{
  "n_kv_head": 5,
  "d_mlp": 832,
  "norm_eps": 1e-05,
  "bias": "none",
  "init_std_qkv": 0.0288,
  "dataset": "wikipedia_en"
}
Each number is 500 + 50 x the weight over its row's rms, rounded and kept within 0 to 999. Layers, rows and columns count from 0. Numbers have three digits each. The size before them is the row's rms in percent of the matrix's.

# k: layer 3 attention key, 320x320, rms 0.0288, rows 308-319, columns 160-319
# q: layer 3 attention query, 320x320, rms 0.0288, rows 309-319, columns 160-319
# v: layer 3 attention value, 320x320, rms 0.0288, rows 256-286, columns 160-319
# o: layer 3 attention output (transposed), 320x320, rms 0.0357, rows 256-286, columns 160-319
k308 110:488559468516483533499498487586515499504446478492452548502546432543484490519514408554451495529456483393477506544473483407461463524504487452515492469534576410456415580534495436529510624461462435428560534495530465537588500493465459470569538534532481435555414459540474461438416463429481507510509484469420608536513489513454510536536507515503482468524557339521536517494526507512419430448504534452524480445399506513433516516523632547560525511507461464507463520517499427480443461484507481
q309 104:610590486512571538458391421485482526634481441443505451526442545480520454493498424506530570575517500534454418549513458388477554473511484614575468483513476403530532477454521488459503520529415461417544529509478521469510567422509584478513391463484500526506550581541478499543541459419495540481592539585483513497479413539468574529477455512434488548520595458401514541447568453544571628452486466498583510507480574486532415468535463589535487484522505597562498516556423497499438529532482495
k309 110:473611408471523511549484346500539499619459436429476578402508492464529428483587508532632549499530467570555520549518563488385566547491453475485459539455424481508584515578561492526497571482423461487543501514502476485515537552556587493456536528490434485487609452528622507521402397411533496542421526475457542512521427489568513447513463458467485452484485469573545524406474509584514539570515500523558544512570385499497576543499542565437479470570467406491541509458454540481412516502438464
q310 113:557480454524563501508478551511462468549529489433469421603539484479554445530575495524479515523524486438521556474468479476476564516432503521479584509486529446459473458608532502481493527479412493485463525492540462498487556537572436560465487542475524433551498406480534685485478578512492498490539557512449499504379598518487481511439442489479515527504490562611482512487539508596504424577525501503484482497479445435472509523504661645544490583445539582484436515544501538432515496639526504
k310 113:532535434485510505541521508584486461487517528390434454489486411491496434459449499513518553486472508497509435456544457554442437518413406520494569558517570540371430542391609589456442498417472516534465530473475589443482487560594473483483502451526474616533561455479568475538593538488466472557510401564572446488425568465548399491487430540488463494568522526591426587413467496561503532535491428486572484445512545478557478576453503574592470478526469532529464483464567502544538539551591488
q311 107:438641509459561555488450540421516430500454454545533431469569554416549407507454535506466609465491472554498508516467490578455533455492520527504491436502521398536485500459453481487492505478503383468529527518520417526506452443476509490546482431552535459512479429460612464532505491480566589665531451537473469481514495488467518493566581557546619502454502553504519456535482590480538600503531477491542448492487529443498536520508597569518550500404459491574500491408398489561519589568424465
k311 114:488542560560561428443469497541481495566483438581565523546555501427430438493560500577566568485449456521474540540485436532431531568475503446566397422561471430516475512513516541455502417520454530473538477477476444529554477435549556501622448474600526384498534532480487581495558531487477558410449560441566435475530486510589497527495510477537468488555537421524515493475487553451562474438557452482501444522482436558551478476611525491483518457404469479604446532484544540441445507577561516
q312 119:510560470542500493526508514468508363522569399562486385538467502436486446394399610480426515476510577519463509566536551430457434521467450572571577561485472583504496480538552524467440626486490477554496491571408652542443483442519483438501461469586548488502450558477474462543533480540510465527403513467492498487476492594523439460424491460481491518459512509457502484507547543474485494517399429416496462514536493474479411517440528594589482525500520577501444501500513523477504417502575411
k312 119:564520556583489466482536459510474561536563507503443487467418509538425517479546560558433485482523508473505498554556504433455462494420479473496574520487475427459439483598579492448591590472456557515531498456445547477481447540402513511441448563509562489436502498501449493482511525459421509448542417559492556512546530517551471503517527537532555502483547573428487525640457559487414466526530448567517525486566454561568553512417546406556445530491556477512487439485402459483521431538600453
q313 113:509524534530519445556519523492433535450531528386383522561448559582430470512440562493426492470442523463433468522471512523431528467520476565545538375582479464574527542424401479541618464484557471456495466524548497489489542550420500537463486436637480461558536535537513517541508527608520446519465496566531498470485509503500466591521535562521476448504590459487554514588513433582395540619375474532458487475523440516515426450574528438484483465449479475489442441434477527483519523508620457
k313 111:535539518485463518417514458551516539561477417523539479566448554504451565482527520486487448543560558495419430483544488478477523552480418499509458491478571508488510505519527527540610515534486514522460520526571512624513531505401556542508505463434467463423483484412556454603522429528413489444386501608583528418486463521578505448443521534530508511445523564593500541562488504467455541413492513535362569633522593576502478570645479506506503501541541541473444550553459500441545491480527504
q314 110:515462451498442393519545553510556512489533532510434544400458511550443529461441495442394455508482459497480584587501529443493448508547482521537508499439547541476448513540451503433482556494496511535483525553566547514527573456540526592509508381595487516519485513432391548477492503438483536519412436521528487486563447469506550548535544568545514325474498397438506498530650469519466523446516430445584490434558426565535524527453463452616546492514570469491449581487427504526461450472494607
k314 117:483568533479409509539533483497469515475522438503553533663514574469476594609490499517479593511497484477572458442529457506474498517600506497439460412518509478482509492566478548457435497411528546493488508416472505485485453505532492539536473559566491521451506491493492464458517437458511508428429488488505472535419506461596476449498487475505491420440499498507471550501497593478526542490432526510500416507472492431568467468442506414462589394550593557502523479517574477464518460504506493
q315 111:438492509543567539466474421480508469604560549489472493528468554510591532540578538471515460562505536412414432479454495499583497481527555549492509479486413528438466546501521454432533454395419484485493464562517557537529471483500445486529479534555531498502464410483484522556429397440421514470583453576416439450487506463558549566466400490559436456455441527535512383513564538496532413421511533443575526522510503525473452446410604563442470575553493538521559621523500420513489433476491483
k315 110:563474486567464496558427467426657453462531484559515463599458544526556528461553482500439487602521521450494528560471469451458427453423543500498508480649486482385564570542494542511478491521529433367449496388432506530504584464455551503532486528565467455459490476540496521522474503473543410551540494541433499514508516499565548412515529573457439562492478488504453459461551516449479458460462475505522570537526407542506535465572531485475417375535455566491511519523485549508501496433506509
q316 112:455590461453418576488575533504487513406616495440530473437495457556520552497496517498472321492631590481493535506530497496449488486532479563587369484513476489501569486560425552476528508501485501491538482478494488546417520503442428489443411489498566576485525468488468442488433528399528491465548521464500503540532533520462492531609564524441529562463543510503502424471530461505450423474599516540476515462515474411505501570355416512627515458450513535473451484546473491607536392486431381
k316 113:535578495533462509472458592456489441511503511530491527513450388556525530490510555539570523538435476521514591534504533435470423464516457489545384488490526590556505541543449550602396496533513490523541421476546499526496524451464488543490559516453571534507547459514514565624402517514524385367539518456384585485567527458476460556589549455437507522466589528532498530548517514457577522534509530527421488535425581479524487493422553523513522482482530566494494507469436437523561484409543459
q317 117:514482391538617451547569467394488466493427510444572480555485399526559501647449532532468425515518496490529559459398513485572433568504523548470468455504446492438486484634539494566474569578448547519459498393563399483502506507448553425555492433468451483506549476471585491402592498528520393469530534536452598578512464521475475538505534432432484358532533484434499494503525482467531464472444545535492454481537546487489454440495396485513594360416560405483513478583519529507482512480464537
k317 114:507503495465546563481552453506488509478443490505505593622500499492529488531405487495564424514413443547536437446424539496518438455449379508512556548486506539497499413542546470464535586515576400485462436555515488533517422600528542501545446500464446501459518584502513525528566413521468488497525498585450491499517465499537537522514526532488506492521467506448477512575553484452501472467470450452457511446596506611535552519478441485477501517509592503567463390480524578429475499424467466
q318 108:461525540535487566448533539518533529495446441478430480487608528432537485435557501563499506444512503388481542465564526483474548540462430539523459526411432446460525429564495571515492535457611542600543443513401514439476528519580538437569472493469450471528520528508419536455463508488482501527491550445436547572505518545463493439450465619523551527566524426497490444523461508527529521502455564423507531490456432563531596532437549550535476378582411471486521489480500526523511464484485483
k318 109:467504557377540521404429528507534430560421446553417492503502561443449625458437541482517523533402435553517417415563482452529616511527482501577495511552546485490478460517546479534465432517441515498544533479564528490484562568386549499552513510425496513509523543443531542577526524499502489599570405416573443422466513554466540478546478498539492456562497500473449464562455449428444391468499552487578512478470521575562501470401525567527537504438459505503541526569530527512376443462547498
q319 113:586584496451624499442526522454486416439572462571468421373509464528550428506444479480550578464498523451413538562468422486493544460587447535581591553486397526512576438564514506507618403457512508487453536463570531537545480497548509532456516468422530502507508576502567438538460486539565342479468416502557508537473521519482528514519478427578515571531524565504521427595508457461511479538493468508407549573513520474484509487544532449486429556537448446485534535424429450452559510486502548
k319 113:527488546592577471489531484465477463513536471545519496417480481520521464532579504459586535447470549413455501513475496507586391458486538546553455578413532517455558520543467480548468422419471531445443512503573434555467504534518505634472534581497373416475436563430477420469472449463494393432484443484515438517579496530442532499503440409554554549538582455482572364534405499388458572501502576420479578500537541607435565497475563480542565458453517550438420537559460465474627527472467451
v256 100:479574546484458434463544528585486409573509460476444543553604499517533479434508518509465415543536488389469492408492536460557551571494539566515443526342542462573495558462506444542535502519535536477499522425511408507483530507511479484503449514554515437475571498514421515513515460510525400526526518475430596422511460498388568543541522549508583523491518547541476472519470513437453453471453562527532471463557479335523471432514491565416492471518467461501452432472592561526498536415490576
o256 104:495483492460477425465480467517527530538508538457609502435498442522569519542543526440550549426493446523490481613461402445444479464519464510593575456463412498489516530494596494477467540474478533459468531485568479448561578494489571464448611488475452522482483442559510485430552428425519545481354510489495431521406481574579406405458484469563512464512462472526489540451495490491526477510493525413492454487436469623405538506528565439502433521447569440512524610556445459510486483558551500
v257 106:493599438541479545489564472519473515495425527470431430597455565472455521487521513491504438486529504474413535384552470465497573571435563373444544468551561464458544491509507551383463534542484508454507424574458545448453559438582456506477474411500412573532535533477488510484583448471466462462537547566482587517485434439492446469528473489491496484532513562466470514601524548558465519459444435457559428502491452517513538489473532524551478513504588510424611434532489529480541463476598485
o257 106:535533558534503471581440454543583511506628464436549522417574499534458487434521461441474533528544456599508406608474572533516575519558473613472444391385404443522465489431584495535491517591454455607451550438487419501484482477552432557422494459494501547520463509426449515433509530465522521506489559481508416414426465544467554518494477560508506595425488522499438546529506478528569451552520510507510463503508411519610480505471478484422470505468485490482371465460502474470483424509457469
v258 105:489479503442361477489494575442451510500544580633440536522518604444502492475574508475481425489535520424401508509589539558385434447535590482504496354446544519523422497486570459483465458559562485415628464548409523449492524456451529491537537625464447359428576405531528395448474463587564443438453558472464620498573490552623446443483418539506513487519460535514500419484516479463578523435523510525555602498504497492466523475491511541516471443612548457377571500464483545474517549434485512
o258 104:536486517516548497569495423490535558444467446467528472435499560488487518509454514447490556405490574482533561553484432492506541452517408490418523513479482459523506525558537423525491532570566547589415526481541451538584552438512514492521442521514477510498437512546466634572582523465452593395489436543569463524508556537562557428510595537538476472443544525485524440575527450612518542515530444525500500466554506472542532579517509462501490512405446493477533495508507530465583526589439435
v259 105:491560533583473516530397527430583575564502494486526540443408492629498505555505494483605512435495495445521489526494423516501469483488400453468431531582450513525507445450517531440549547424389486481548537448462501492550575475606472456480479425413513564485507474501529455474496527474484479477498565565547477495495453514467474457569527498587607456466422483506538547561528513463482556530521496496477425473446442544497463443557538560530484500513535510400469478422429533463534536579503583
o259 105:462533503512492524407491482512434483550422542498451507514613518415489522530574533532377520507606468577475551410528541513500581464521554539502448544560530525464530473545461465547475390567550521481456436549537518515471498525417480522434532572574528449471461541404531521500442536527492483497486462484554522467369541422508501451487446607460439455505497531491518454583394539539518481546513432514507543524521483539449540479460487541458498570432541501548502495490543425513552446385595501
v260 109:457442436503508491527414525493485491497545447499562564517505486392488414446520497480519570527475601477505456528475511578451517497532512557560553462479517489509472469608520490519525497446614429501504549647492445524487537519549565479443363395495506452526519514539503569494530480485604547494530587545560576558460577492556549467535474494500521519491558556543463555423528411513495465621536493428480439543495581435442489528558506567569489515462515466525473515496497437505502389550591446
o260 099:525517496445462479518542576585412471421434451520423472586452424470495512471402517498473446460505417578376537539509562424491531519422458474440500548575475442508493529506406476527501589583404522461528494447484534472484373391547449542531502528478427505523518578395417486539539565510543456453466492378443516416555470516500517460442520534527389492554468443435508540456497495566410502510490436534554552533494497459547539491428447467549626532554514428519582484509471468402459559479454509
v261 107:433471453521431478501397435367504528493570509449493480541539425466486440466578496515491403485504452500505567534470496456555438507494458494426501527527417502512474522573451559559457562513546494512459460494567532651422456458569556490531492523524482492417443471461532501507478430454417610429443545486531532556548504473412507494555519572488429588579506453487565461522583539500486554450531484514534566521432491553455536483507511537510515499487508575450428507552527461448495488434588597
o261 100:464496536526522494474482533558522481427493438562475535477509552485515420472479499519457491415562429473568394511534498463477430543475564478555523510416581424555469449452518457557567541452513477575423463539421560514454563507518471518487551417490509478512451409473512585561525447558539544580371497550445467408523468517554519505440455416515541465454466468521519507491436480528503487601469560534517489510522453467500478542617506465453544516475536477613646439586557496499548406549452485
v262 099:446412528483450529586483514491483405413592501477508511480518613490390475513500495525497514564578564426531498483504557458516465461529532576581555494531467547469457531504467525413485468552524535578474405408449453519547493526495464510451520569474494532478528487532495431574550480512574510426489487517464477489434497501432460598496524456514535623559507504485606470524535569467449557480537522488472497467412532561527477512548533567399444532419453571656541448483540502612534542481586543
o262 093:525585551446533562529536560440583496595427562580499521485484469493567532489584528521541571476456451598487558457509472553541503469480427525536475529435466499517625427464549583504560528458523495526539544476471476520534586475464558543571518422419511482519445493505483567480493510480546557599490541563562590447489525491529528486565449530498538446383509519444459549502456462490536539533451463539548517424459485508497519541403433487490535562507427436493488460404563426389543491651457442
v263 108:597411448506520515469493496520476456546585399532572544488563500480517527491388528515435441591528452483481556472446452553499428516490466519475511573500486458496435554539472547448459510497457492492555451481510637472505510581512463432522442472544522447441526487489549485521468491469391484524388544557525412439604500563436527445372481534386457467550509505490475464512382555511516471528516499518607504524548474505495526485568463527582507472560472477514558458500485474433491521525429531
o263 102:483509547463472530510552519535449480437435570501533456530469465510392404464544486533609403407406577468536504463559453495471549548482654428506429431404516555485523512441515451566565468479522450482457592494448436544488510589550470420543568487371547506602500517438525429505506443429555559566541591496524528493428476443525428555504462579528422507528399520590496522472490519447521517481464542571556554469483551547443484459620522465478507491522478452489475520465494560512427559526432462
v264 104:524441555483481504579523521495569457490539509511474465373544537452521476537455499546520536572541516525488519540487487463561477545516405581544513447568583565531497467527444555538483440421531493460586451498566483448544516451581511547401461476471476531420538542483399500442437545478476469418480478562550500503524495530449589515496488531538539459545552487489478591536668502391469464510559459460467493513480501521507416514422586509518533516485471556520477513603584553432546510566519480
o264 103:419401455568525504467400469541502530474516545547474531602476467555579492495584540448496517463456565404411423477419438559542467448421505413494480507525481480476509492477477501473539487546542442558469503541477567525509489540464485391511481513518464439473541508480537573485478475492479498554468584412523527472477502523510433514524482463374418483405557488556489440523418414503551596498543550552418510463492472418518488517581445477586514510481460497498468422478427426443341424533587528
v265 104:517482477497490462569426439430463547492453523442552434535620472482505517537492491484418491509484474544517484454427479621469521503506493493479413499492553467498545571451395437509420512527510609419502430415487588397524492493507466583555418491496481482466496461591511434500512515606489486533636452429517519500510536491463492482503611515488531583518509605533491489534527522359494557485505506530486562539576539573459435460446565464487491467520454574409504573523461479538518473491554561
o265 097:387502527432477476476601505516510519465512535483509571454478482495530498518469484496509392535471508510512496488497495499456465510545439424552537564528495492501525525481586554425436424485456430522513464552538471592453619523505562384499427499460449437525564557423580509453508466498467509427503400561545506415488410582484433461528445430489508404465588479578506513482434528605516429572455492540583492496473545486520475510618533535508501500540532483548468407543488548416539475487501468
v266 110:409509537577472496497516476605558495531569449493480444616455455487521481434416481464509601460448527469591476496524564589364486540563521458574530558560419579424512477553562620506604539464530462499443514547479555498471464465533537559439478518578445517508552538439553477440498601533471508497456465404552457535403505517507520506486462546473445499499484446516492524538504454553487465531536494420552479472456485440493584563478488399469544495517536425427558448484467522574558459512509504
o266 103:531529567510508487471470570526422504591428542541524659522522412493449496619465517602506427497541442494437512544516517528503530509483573460449513461475451518591480473553471486515502531541530515520539577575457471447408533503490465492482525516547517487570461466425469474497490401519438531485508507429588457515537514450542469477494576514592481576409493557479545479467443546372508459583532503495549568505664497527557404511514459542419511457451560492423418491479571509410479561545530466
v267 106:486423539458461479516579533458511577461541483522566509535514554444473479443538497458560491523509498509412580498553507461526468490511464487555541491346481460436429609580582571500505433497448531543458529378517474511483541539643537495514479458530489586567515491515459595567606492435564487484555418387477528539506523527594482495483571509469450518513507522534476586504530622548476521500534495493487465504437412554519427525519359445465528555544485471441512572507453520417548479504503491
o267 105:511565515527523516474488554478483573461343466445363526395496487452498509545466509485459521574506487482535465417372497506467518586561506566493463452579538470479580591415479532474513474536456474549530530548455457479515492529513550476578432458502490558502628545439516468541499442543494491513479530539578527466477519550308604556576433574514504494533483483516467512601534473498443502504464435451351503580525557511615468491499520505514544498493465471516462423570497462544473595535483477
v268 106:537498499521452630457529364484511542491486403500512509439604493450420587534508570546452467496542484597523497481471519425515548533586444429435520587536548497536493478469478543378559461490424470497447461431526496480554492434479559480488540424508438530494503489445512519459453597405420512442474502508486564476467418537501463439485435518549434536565436456456440501460540477521498421526417470461499493507371415534501495438457577449458516537488501474481478498546475515471536490496495510
o268 100:438466531499538471459427534516587515526589559498498497537447422483485521485519467449431522574558489424537420440480435507488380389564638514464522510516483562458467561511528457497506524475433475523436497505540532514490570465451422539474427440389580476367397522498480533479581454506532497453545507522483494390508512566535457531517470360459543464513532545462548547585496457500559479401483533597511467457557530434512483543540449493523568468502553531442406466443514447457429514468457438
v269 105:422531461512416540532420444560448447580471531502513517481510612452461448421583501494516487568536496443524459378445471461476603500437380478506446602510498520550512388416525569559471457504484542423447493553483561468517508564538441471562509522507597575555590523536567455546491490517515488513470469520561436501504510472488571388505485475443350558485549516466506567446454499468567481508504429387466518471460447550492504483517526598519497553485432502456543425462481530400546529567409467
o269 106:550465493396485459403503519571528605389471545582493561474549411550449495508501389471489525553512464564464453543553457437551484484567498554455511501509452522527496516546527579573454466515475501468482532512483454495501499445458463563452452459540461540473503545508548494490537557383517622552535465421477569478417508498473426582479510428525591518470519540455515463527518524484457490400470446503534466541529528491556541480507544428482478440565474413573536510442507569481468488474582475
v270 106:453487471557604469577553459398480494568463509510436512477565564496410428479591487518477552500534402513484544469470509438423482554522605478520462451495522479507407508527494535547500528450559472531570482542424505468513521504441533428507415405530443459519463513367547561466547459444531442414408489425478549414602482457515514482520494474440610555484494523515528479498458525615450426471516604552539475391497454456456530475529466467501573437480577489461445515433539427563575473420530420
o270 107:564517575509444538450557560507449442523514450529592443528437576477550493492449554478570453476577531472547486562494510502564514475505478504526421443601488497588529433562491521489445548543458519491449450485481331635539453440600497517450550500407540512536479480531466486515460532484492517539396488506514512483473421494539547436435564484452506450605464517442461587423468500452561545543507508513414425530491540525598403570497490414465504510467443522618520520572478549543474540526410487
v271 108:478440427506501474477522432512540564445478531454443481511532526473485495539521485529551446550454542411423506406571526496529525489510550505384450540469561440571552554478484515436525508507565510608473541559443583453488437526526595511540526466583515484567572510512517489495430482527463468455561479539472516551579503536612534472511483481512513461523551467487453585592557558563453461508533473584587657461444424499485478506481449552432425510492492565611423502542575440524501439561560548
o271 103:533436584488506514552431574467521473545496488501547546468481555577511459464540462476455418463581539480493536489475438452539496554512483566458500406405487560517425589507517438473523543407452549376503560498484559488517482560468521554442575473517487621527532441548444599531521519440475504467398478560539548449442448472501497463532562459549534540419451529459476510477527454516566528542621535453515428555526465435521452577490522424610525555559531465387549442496437492544464442529539542
v272 109:509446547573379464519510552470603505432544522437460521481509587502442422535509455415501514512533383516537469557491522433521534503499527507558482508545478502505594451558397550474460616494491494427494547572465443460533493537643588511482541420440460452425414499498535493493496522460482452480577542586487548536529474502469443478505493412614545420582494509458510438567464572499454519495419424489472584565457558455503549470531513452511495504519378515362578460427486554520513550551493507
o272 110:487562435409569496543516438513493483395521404499610522508449609589419511459488527588444559525549561421520487482477463495558486425491552489476546484408551436544496575513498450502474398384473439543517562491524575551486507542460509472557490585407480584545455507432474466481494442532495495536499531499546466468414514480520571594500447465450549579464495509474529447477487479549550438441552552457490456566562489429648487477500429447471488435527427522601358497497407471406463415546420416
v273 106:585531455480542524453430452533536457486501478484463599493505409470545436464565458500463474534515479550570533539468529500450478552519543527507490558595514525514470500534545485450553568491465524493455572474421515512514562479433531495511460495522455481427468476565534520493436421555515503544466591541442573536491560470452436479566552500556545426520434515562483430467480589525512535481574331510459496363515511541553475541420430620602546515443452508546482493428425492564454494578432533
o273 098:460493477411450549502575562522487563490584462524507406495530592503473448597486527586524537460560615413530480391559457508414396585566493473482508529413479515402547471519539482421451443470433531525528469485512453450435446565483508505533557477464544528476531526498435495529549385573490445474552492507609422511490476587515556551459422537467431611478541609466510415573540516425483523542580511418551501508450435492551545565509536471508524518536541529456472473515595434521520522447488499
v274 104:454545585474560510529533420447542520511497445611534404472526442490442449373459533506480512534494499531585551437576543578432433485478563461422517575600460601460492541562565442460443489457487485497465537506477458445533572460510566411444467446458466514442499439492609508541378496519399483497491436517467593500425413510517552553491467420538494438475457527514473540580490555483503457495557519475381515541469398571453444486409608574484530571554471483458499509523560530501524507467535499
o274 101:528527513559397468440497564482543516497608479534497516426478430483565525578524553499517453461551578592530463477543473353550482525495506452376513498509610458486532488482484546523553482528485521547502519508535591486401535459620542470568538502558493502477544492470586475524634544499509462413457505467571404521514501462417557470497606509479496557495516432555568464570490456462558384491468649469517476451483465479523555516577523407489551521467501481602456451388511494451466465411479515
v275 113:628481415549494522455429486500485455441438492460594524600448529477457473508541452491520532451498507486558537473548492503526530531580364544455576552522569565581476557521424476420522446526450481472466482576553518585476539469473504548417449571538491561501427535489552468530477510384487444556430455529444536466458510493536435589520513529476538601509489610515477519527468519420498530379509597458458446521453542546523594443478395488518486481428481516576464486585477528470481555439421561
o275 117:532530526508561434524511514514480542517461502525409597548565489519543547521533489527545507587507451543571575470557509523502482524412539453498488555397404520560605465530572554523605537408514520521576512480460563419460482513508496570577565533508465416528474484431514541491520477546568535522572551504493467486433544486518463544511473559596486465504475444586505556531465480529445511562499496558542545464488410443499507454524458481495474479491422485592572516455499565471546569489572475
v276 102:466528506577566460504556456426508542441487443570473352533489599509500386566432489462575535565508489463601501455490539492445465443491511441509478505542539433543519461562488479485469508494535530395496510553593604517589552556610521522476436466435409574551456601426565418541495514496459512486465438466534451483539497552401625505562550428534423362513490520556474486489538414470455511466435504579435494472587552480490475605431483494518547449515426473539482559525477529511468505498506533
o276 106:483445507471509567427481568483480492596522606490559552419464488430506466532518525436458390476497447511424534536473498478609445495496489514435554533403564461456441605427441488516469495465554474561396490569532501545490438404432480540543515558542531515486474448469415450491532531471483483564490555403446429448542511521452467482493462514416569453455486530483495480526500586417582568434515523498523384526483462461382571466563496509547525515519538391475433509488539470463420493447520500
v277 106:526469513470464501526427489599583476539448438490472495489453495484449559516530498494516478479525483580534426586530553568503493447524521444477550610516512483544469491546415476437545418511467538437554564491583471607526531528521428383483537528551538482507496578458540444419443469480484540597529475507415476461569538557456413554528421460491571437579492529484506562598545468390485504554539466474487497530506548476540448541555527509589492533456533346569530480528548506464517502420627419
o277 105:514469537500604491355516457451406496486450403490504472409487594514581494555397522503449467470521470533381576392481476436502442484513513487481508458489494543400542587524493568513454521442505461538478442462464411485517467477592483522472498572421408557503515531503508495559542509505491490598511457572472523518605530430572525567514495493517467520436431479488502529490494502526511519569350481493517501471563484484384564489476502386499574436427474468556393561547554453533513446499468543
v278 103:458526565617376514497544568485520540515420560490499509515465471531434481486551467501370558591502503479507513535563597505511489441526455428556521556497519530539549575502612429530408534481557484445459523458429559546533484511450420488497527606502578476510466443418508527519534520480609507530462496405463511474560454447563517556602502498453524433531454472456488444381496476504432621463474506537527471422484472492501462473505503381575440505440459524467523506496488483425490556564572445
o278 098:484398435499590555505573460498512557507502516451497511485556500441565483515520480506451573451542454502479596466364441543515499567511547525427476429445491435461488468538496504510572403425386602570521548513590428473550602474555585518471464522484504564436562514562478483519523560462385505487415500467578491473466557567360539400508552521508482450632477497475485474504469555428527551484565475580510538552517597462481442604496593548531542487495423433495582441512513574538438484452494564
v279 107:517517535531466489419452495579420463639595545455462328501572396500494597495478461473390589439553520431568537567461493441481505538507552572449552581482515522510518477471507445473590533560460429512495568468441491578529471538500388478529544539438433501509499484455444414521518531528566488467564438540474492517440538533456541547529516441538374502599462398454547560563467467466562430483506422547432532413507528483510496449533563485457499492507457393562420525520554521495499581450420541
o279 108:397506503443513514468548441433439493500508426521476514445461517453512490559523514516590445509544540490466479453416455439543417473415529510467575512560557481398500489495517471517463490432504523542605426567523545509426440481546483471423505437575564507506557460485515551416541425390414558511477483557543494534624504515487479538432522563438584415449519479513499536466584560560465573404494553464604434535441445552495511535475479468526485582470535567518497503542518469565443454525553550
v280 110:397602537527474506506467544469458538530475397521496549526461509435550459444528503418474581511493543441476514594475550424455498526513558487553526532435653534478518467463544445493399491580456513520499535420455485592515448489519418584527512480542490502548444587456541473458507503449575584352574496559514475535498474553509545383520473531483463479486446502508598408568505510549493577600571522435526505571481458548539436544420415492551574511562565547459501468453514515473525527532571528
o280 110:527509523487406544550591458368501550522555549460509413444545566601476569486462549538476425505540466440511432505428459539553544506494508536444497524687433451469507550544475523550541539448537465516455473535530529499467536458464494474576480450537486484474520479419460520507497533546516449496540469422619485504505531571465463448511624525435445473493561495417516572570479503449544500403528491493564542439443429516472473550448493498434495566523430495555499442416536505566390422576438452
v281 106:471509490555550474533585490459555405495468435577525485549598487498511395460406569524501479578592444430483423441523547401518506553570531465551426464579506528511558556487445477505511455454507490508473473431480543605608543506506446502500463483532469466519393556543496461484450350539455491521503479438492548442466449562567563494608521494448482542487455460595466560534434525405567568465518628491422495460495549506499591438551516469498449448448588506518495471489484489501514588497460422
o281 103:511450539409486482510448494422449510465575644548532610494454469568538563515488473451570500483417528502473571534449469536503505537535457505465523573497529527445517491500506525461516493501507576587477471518466453462464495444484589540480514547529495517464476438511436515521500545563566471527442498534493459458391452551477419480431434423539477601503547472493562493605524449531495434588496480489553369478464541539508453485404496523480566585503458583406484580515441563547526496519531472
v282 118:514525547498509503532523488413518474419445530510555440482426565523644587531533444517530492498338475472533480516521509481442531471575440596432502434532431462532513426447484466491598490468517566577487513452454536537455497412435465448473468535577486468508524621559500461590493641499458462533407552388502456449487424488430540513496539454489489569485546431448508490476503505527537543526452462478538584368475480439568439428503605570470531545565473530417528533510513441480454477508498507
o282 111:501511554481543477461453520505523445582468496545486534473545474448481424560562598541516484492517512405551541476570488523530398488519553467571486555562545565545440404439440530397454462445473510463553448519558450484452563517435500552479530515488602486442438439369518506485484502457471487587528463401529502428413453449516544539489528536504599497513593420536481444472493488453487460534579458537548563583526473483469519488462481539646430424352432477523483499516471500482495469612577440
v283 103:547610412475416545417446564531555507451392531546504535430530531500589559637515384479474481387465486475547481477591506535606498602527448578453519563439474611486481475485487468512513562542496510512472481498451595484557460429549526520536566464480520444455514444469473516490389502513498456535499522609568519380454536475452587448458512450510493493439539400546477516488493547578528496447474516539456543467554499487410497511569444473549558496516414460496488334499581538525502487483480534
o283 101:401487418456586468573467487441477362588574515552511441568514478511478472388535485553489551532476527525450476516536511491458541485485527498529450476465463528456424452425513481467441473429524538448516553500538510516519575504411515467490467450554538571442507609411500438549456398539466465535538472497493542510522495401532532499496587418512510508505523478574498537524574496371495518416562484400497526498449490510635586469542567513497523532448525549467527478514473577453499549515460484
v284 107:418439521462466546449524454562470494527470449542406543591539502497578497546477509538520486402439553557536611532476526473502443466409523501442506537499498438504494575510569477533480454491432569562534560498504507535487452569451472525497500485426449478469524543524514504545470474515507557501504470607579434553534446493516584502503513549482509455487511409504521421564602513454482541401346543457492514508609394561443505469514523551485547488413570550536507443535580547505577385476439453
o284 104:614428479528458484500506442497454544517497484449454543446466535514490534466434456526460428553546477460485302509461461575557464533439518489511473558521542444477456448480421569516520596482514461487417476494518482537523527512507488535531380410553605417413482533539558493499551452469483484475509535544427484509425474479486569472579515481485512506483429490477565550511517537447523507549517503575511553488481475512492524505652518454502496518536472385446450516507445447470578529542584503
v285 109:467405466505483563481591518493527517590472526530435559493567412514523550458442554513601583420475517553424399579416561431587597552469583559609566540389454516486537494481587536485559512478589538446573593464466515512558432483518552470420414460542477568471617482455514446541478580570448563499440539485610445490451522494536518505498494524486464499491471469503528552471547451470467450496503545504500438530469477504507513489500493516507558543525491437521550506543439458536492432466586592
o285 107:537474584520532467552449468462363504581446424571469436538463512471548397567574439482524442530410506459478481562507506447529477509547451451409462539520518501538417478497373515498476560501432474549415467462488553499505541492501416595466454495551542515526555557541490556563522518489444435552550474547459468519589549486392548538570568519544465484532574543502474469530441519419571449491487491460457582458554506594465543541539522550492510526507595518523466586514389422466493499454532511
v286 104:475564440504517433506430430504479509405481537512577496577554504504500445534420439466562531482573438583472500467503433541448428622420498458415480546515534435471480437442456504510477523465511544497525490520451481570545467515505452483534480492478507468506460478511553472545388513479525556418526559499414446558405552490559522490523496377569498494580481498482494534515560496452472474547457511488466527544451527457527397525476545425561493472511540545537568608504630480543536541504512467
o286 105:536404514487472454549519512489442500545545541464403518458461491472479482413550472604516424423502399529445464434590540411502547407587498522489447595518361492532571533518615447565546454519460504545419510580496542499458499452519453530457414544461422494541567435526488464570562520553601514451450456527596512485542561553503471571529510529471425531446540559455516490472522512541471527436459456506479495503461452563487539469544488546382496409506567448423500459525417521493531469513446517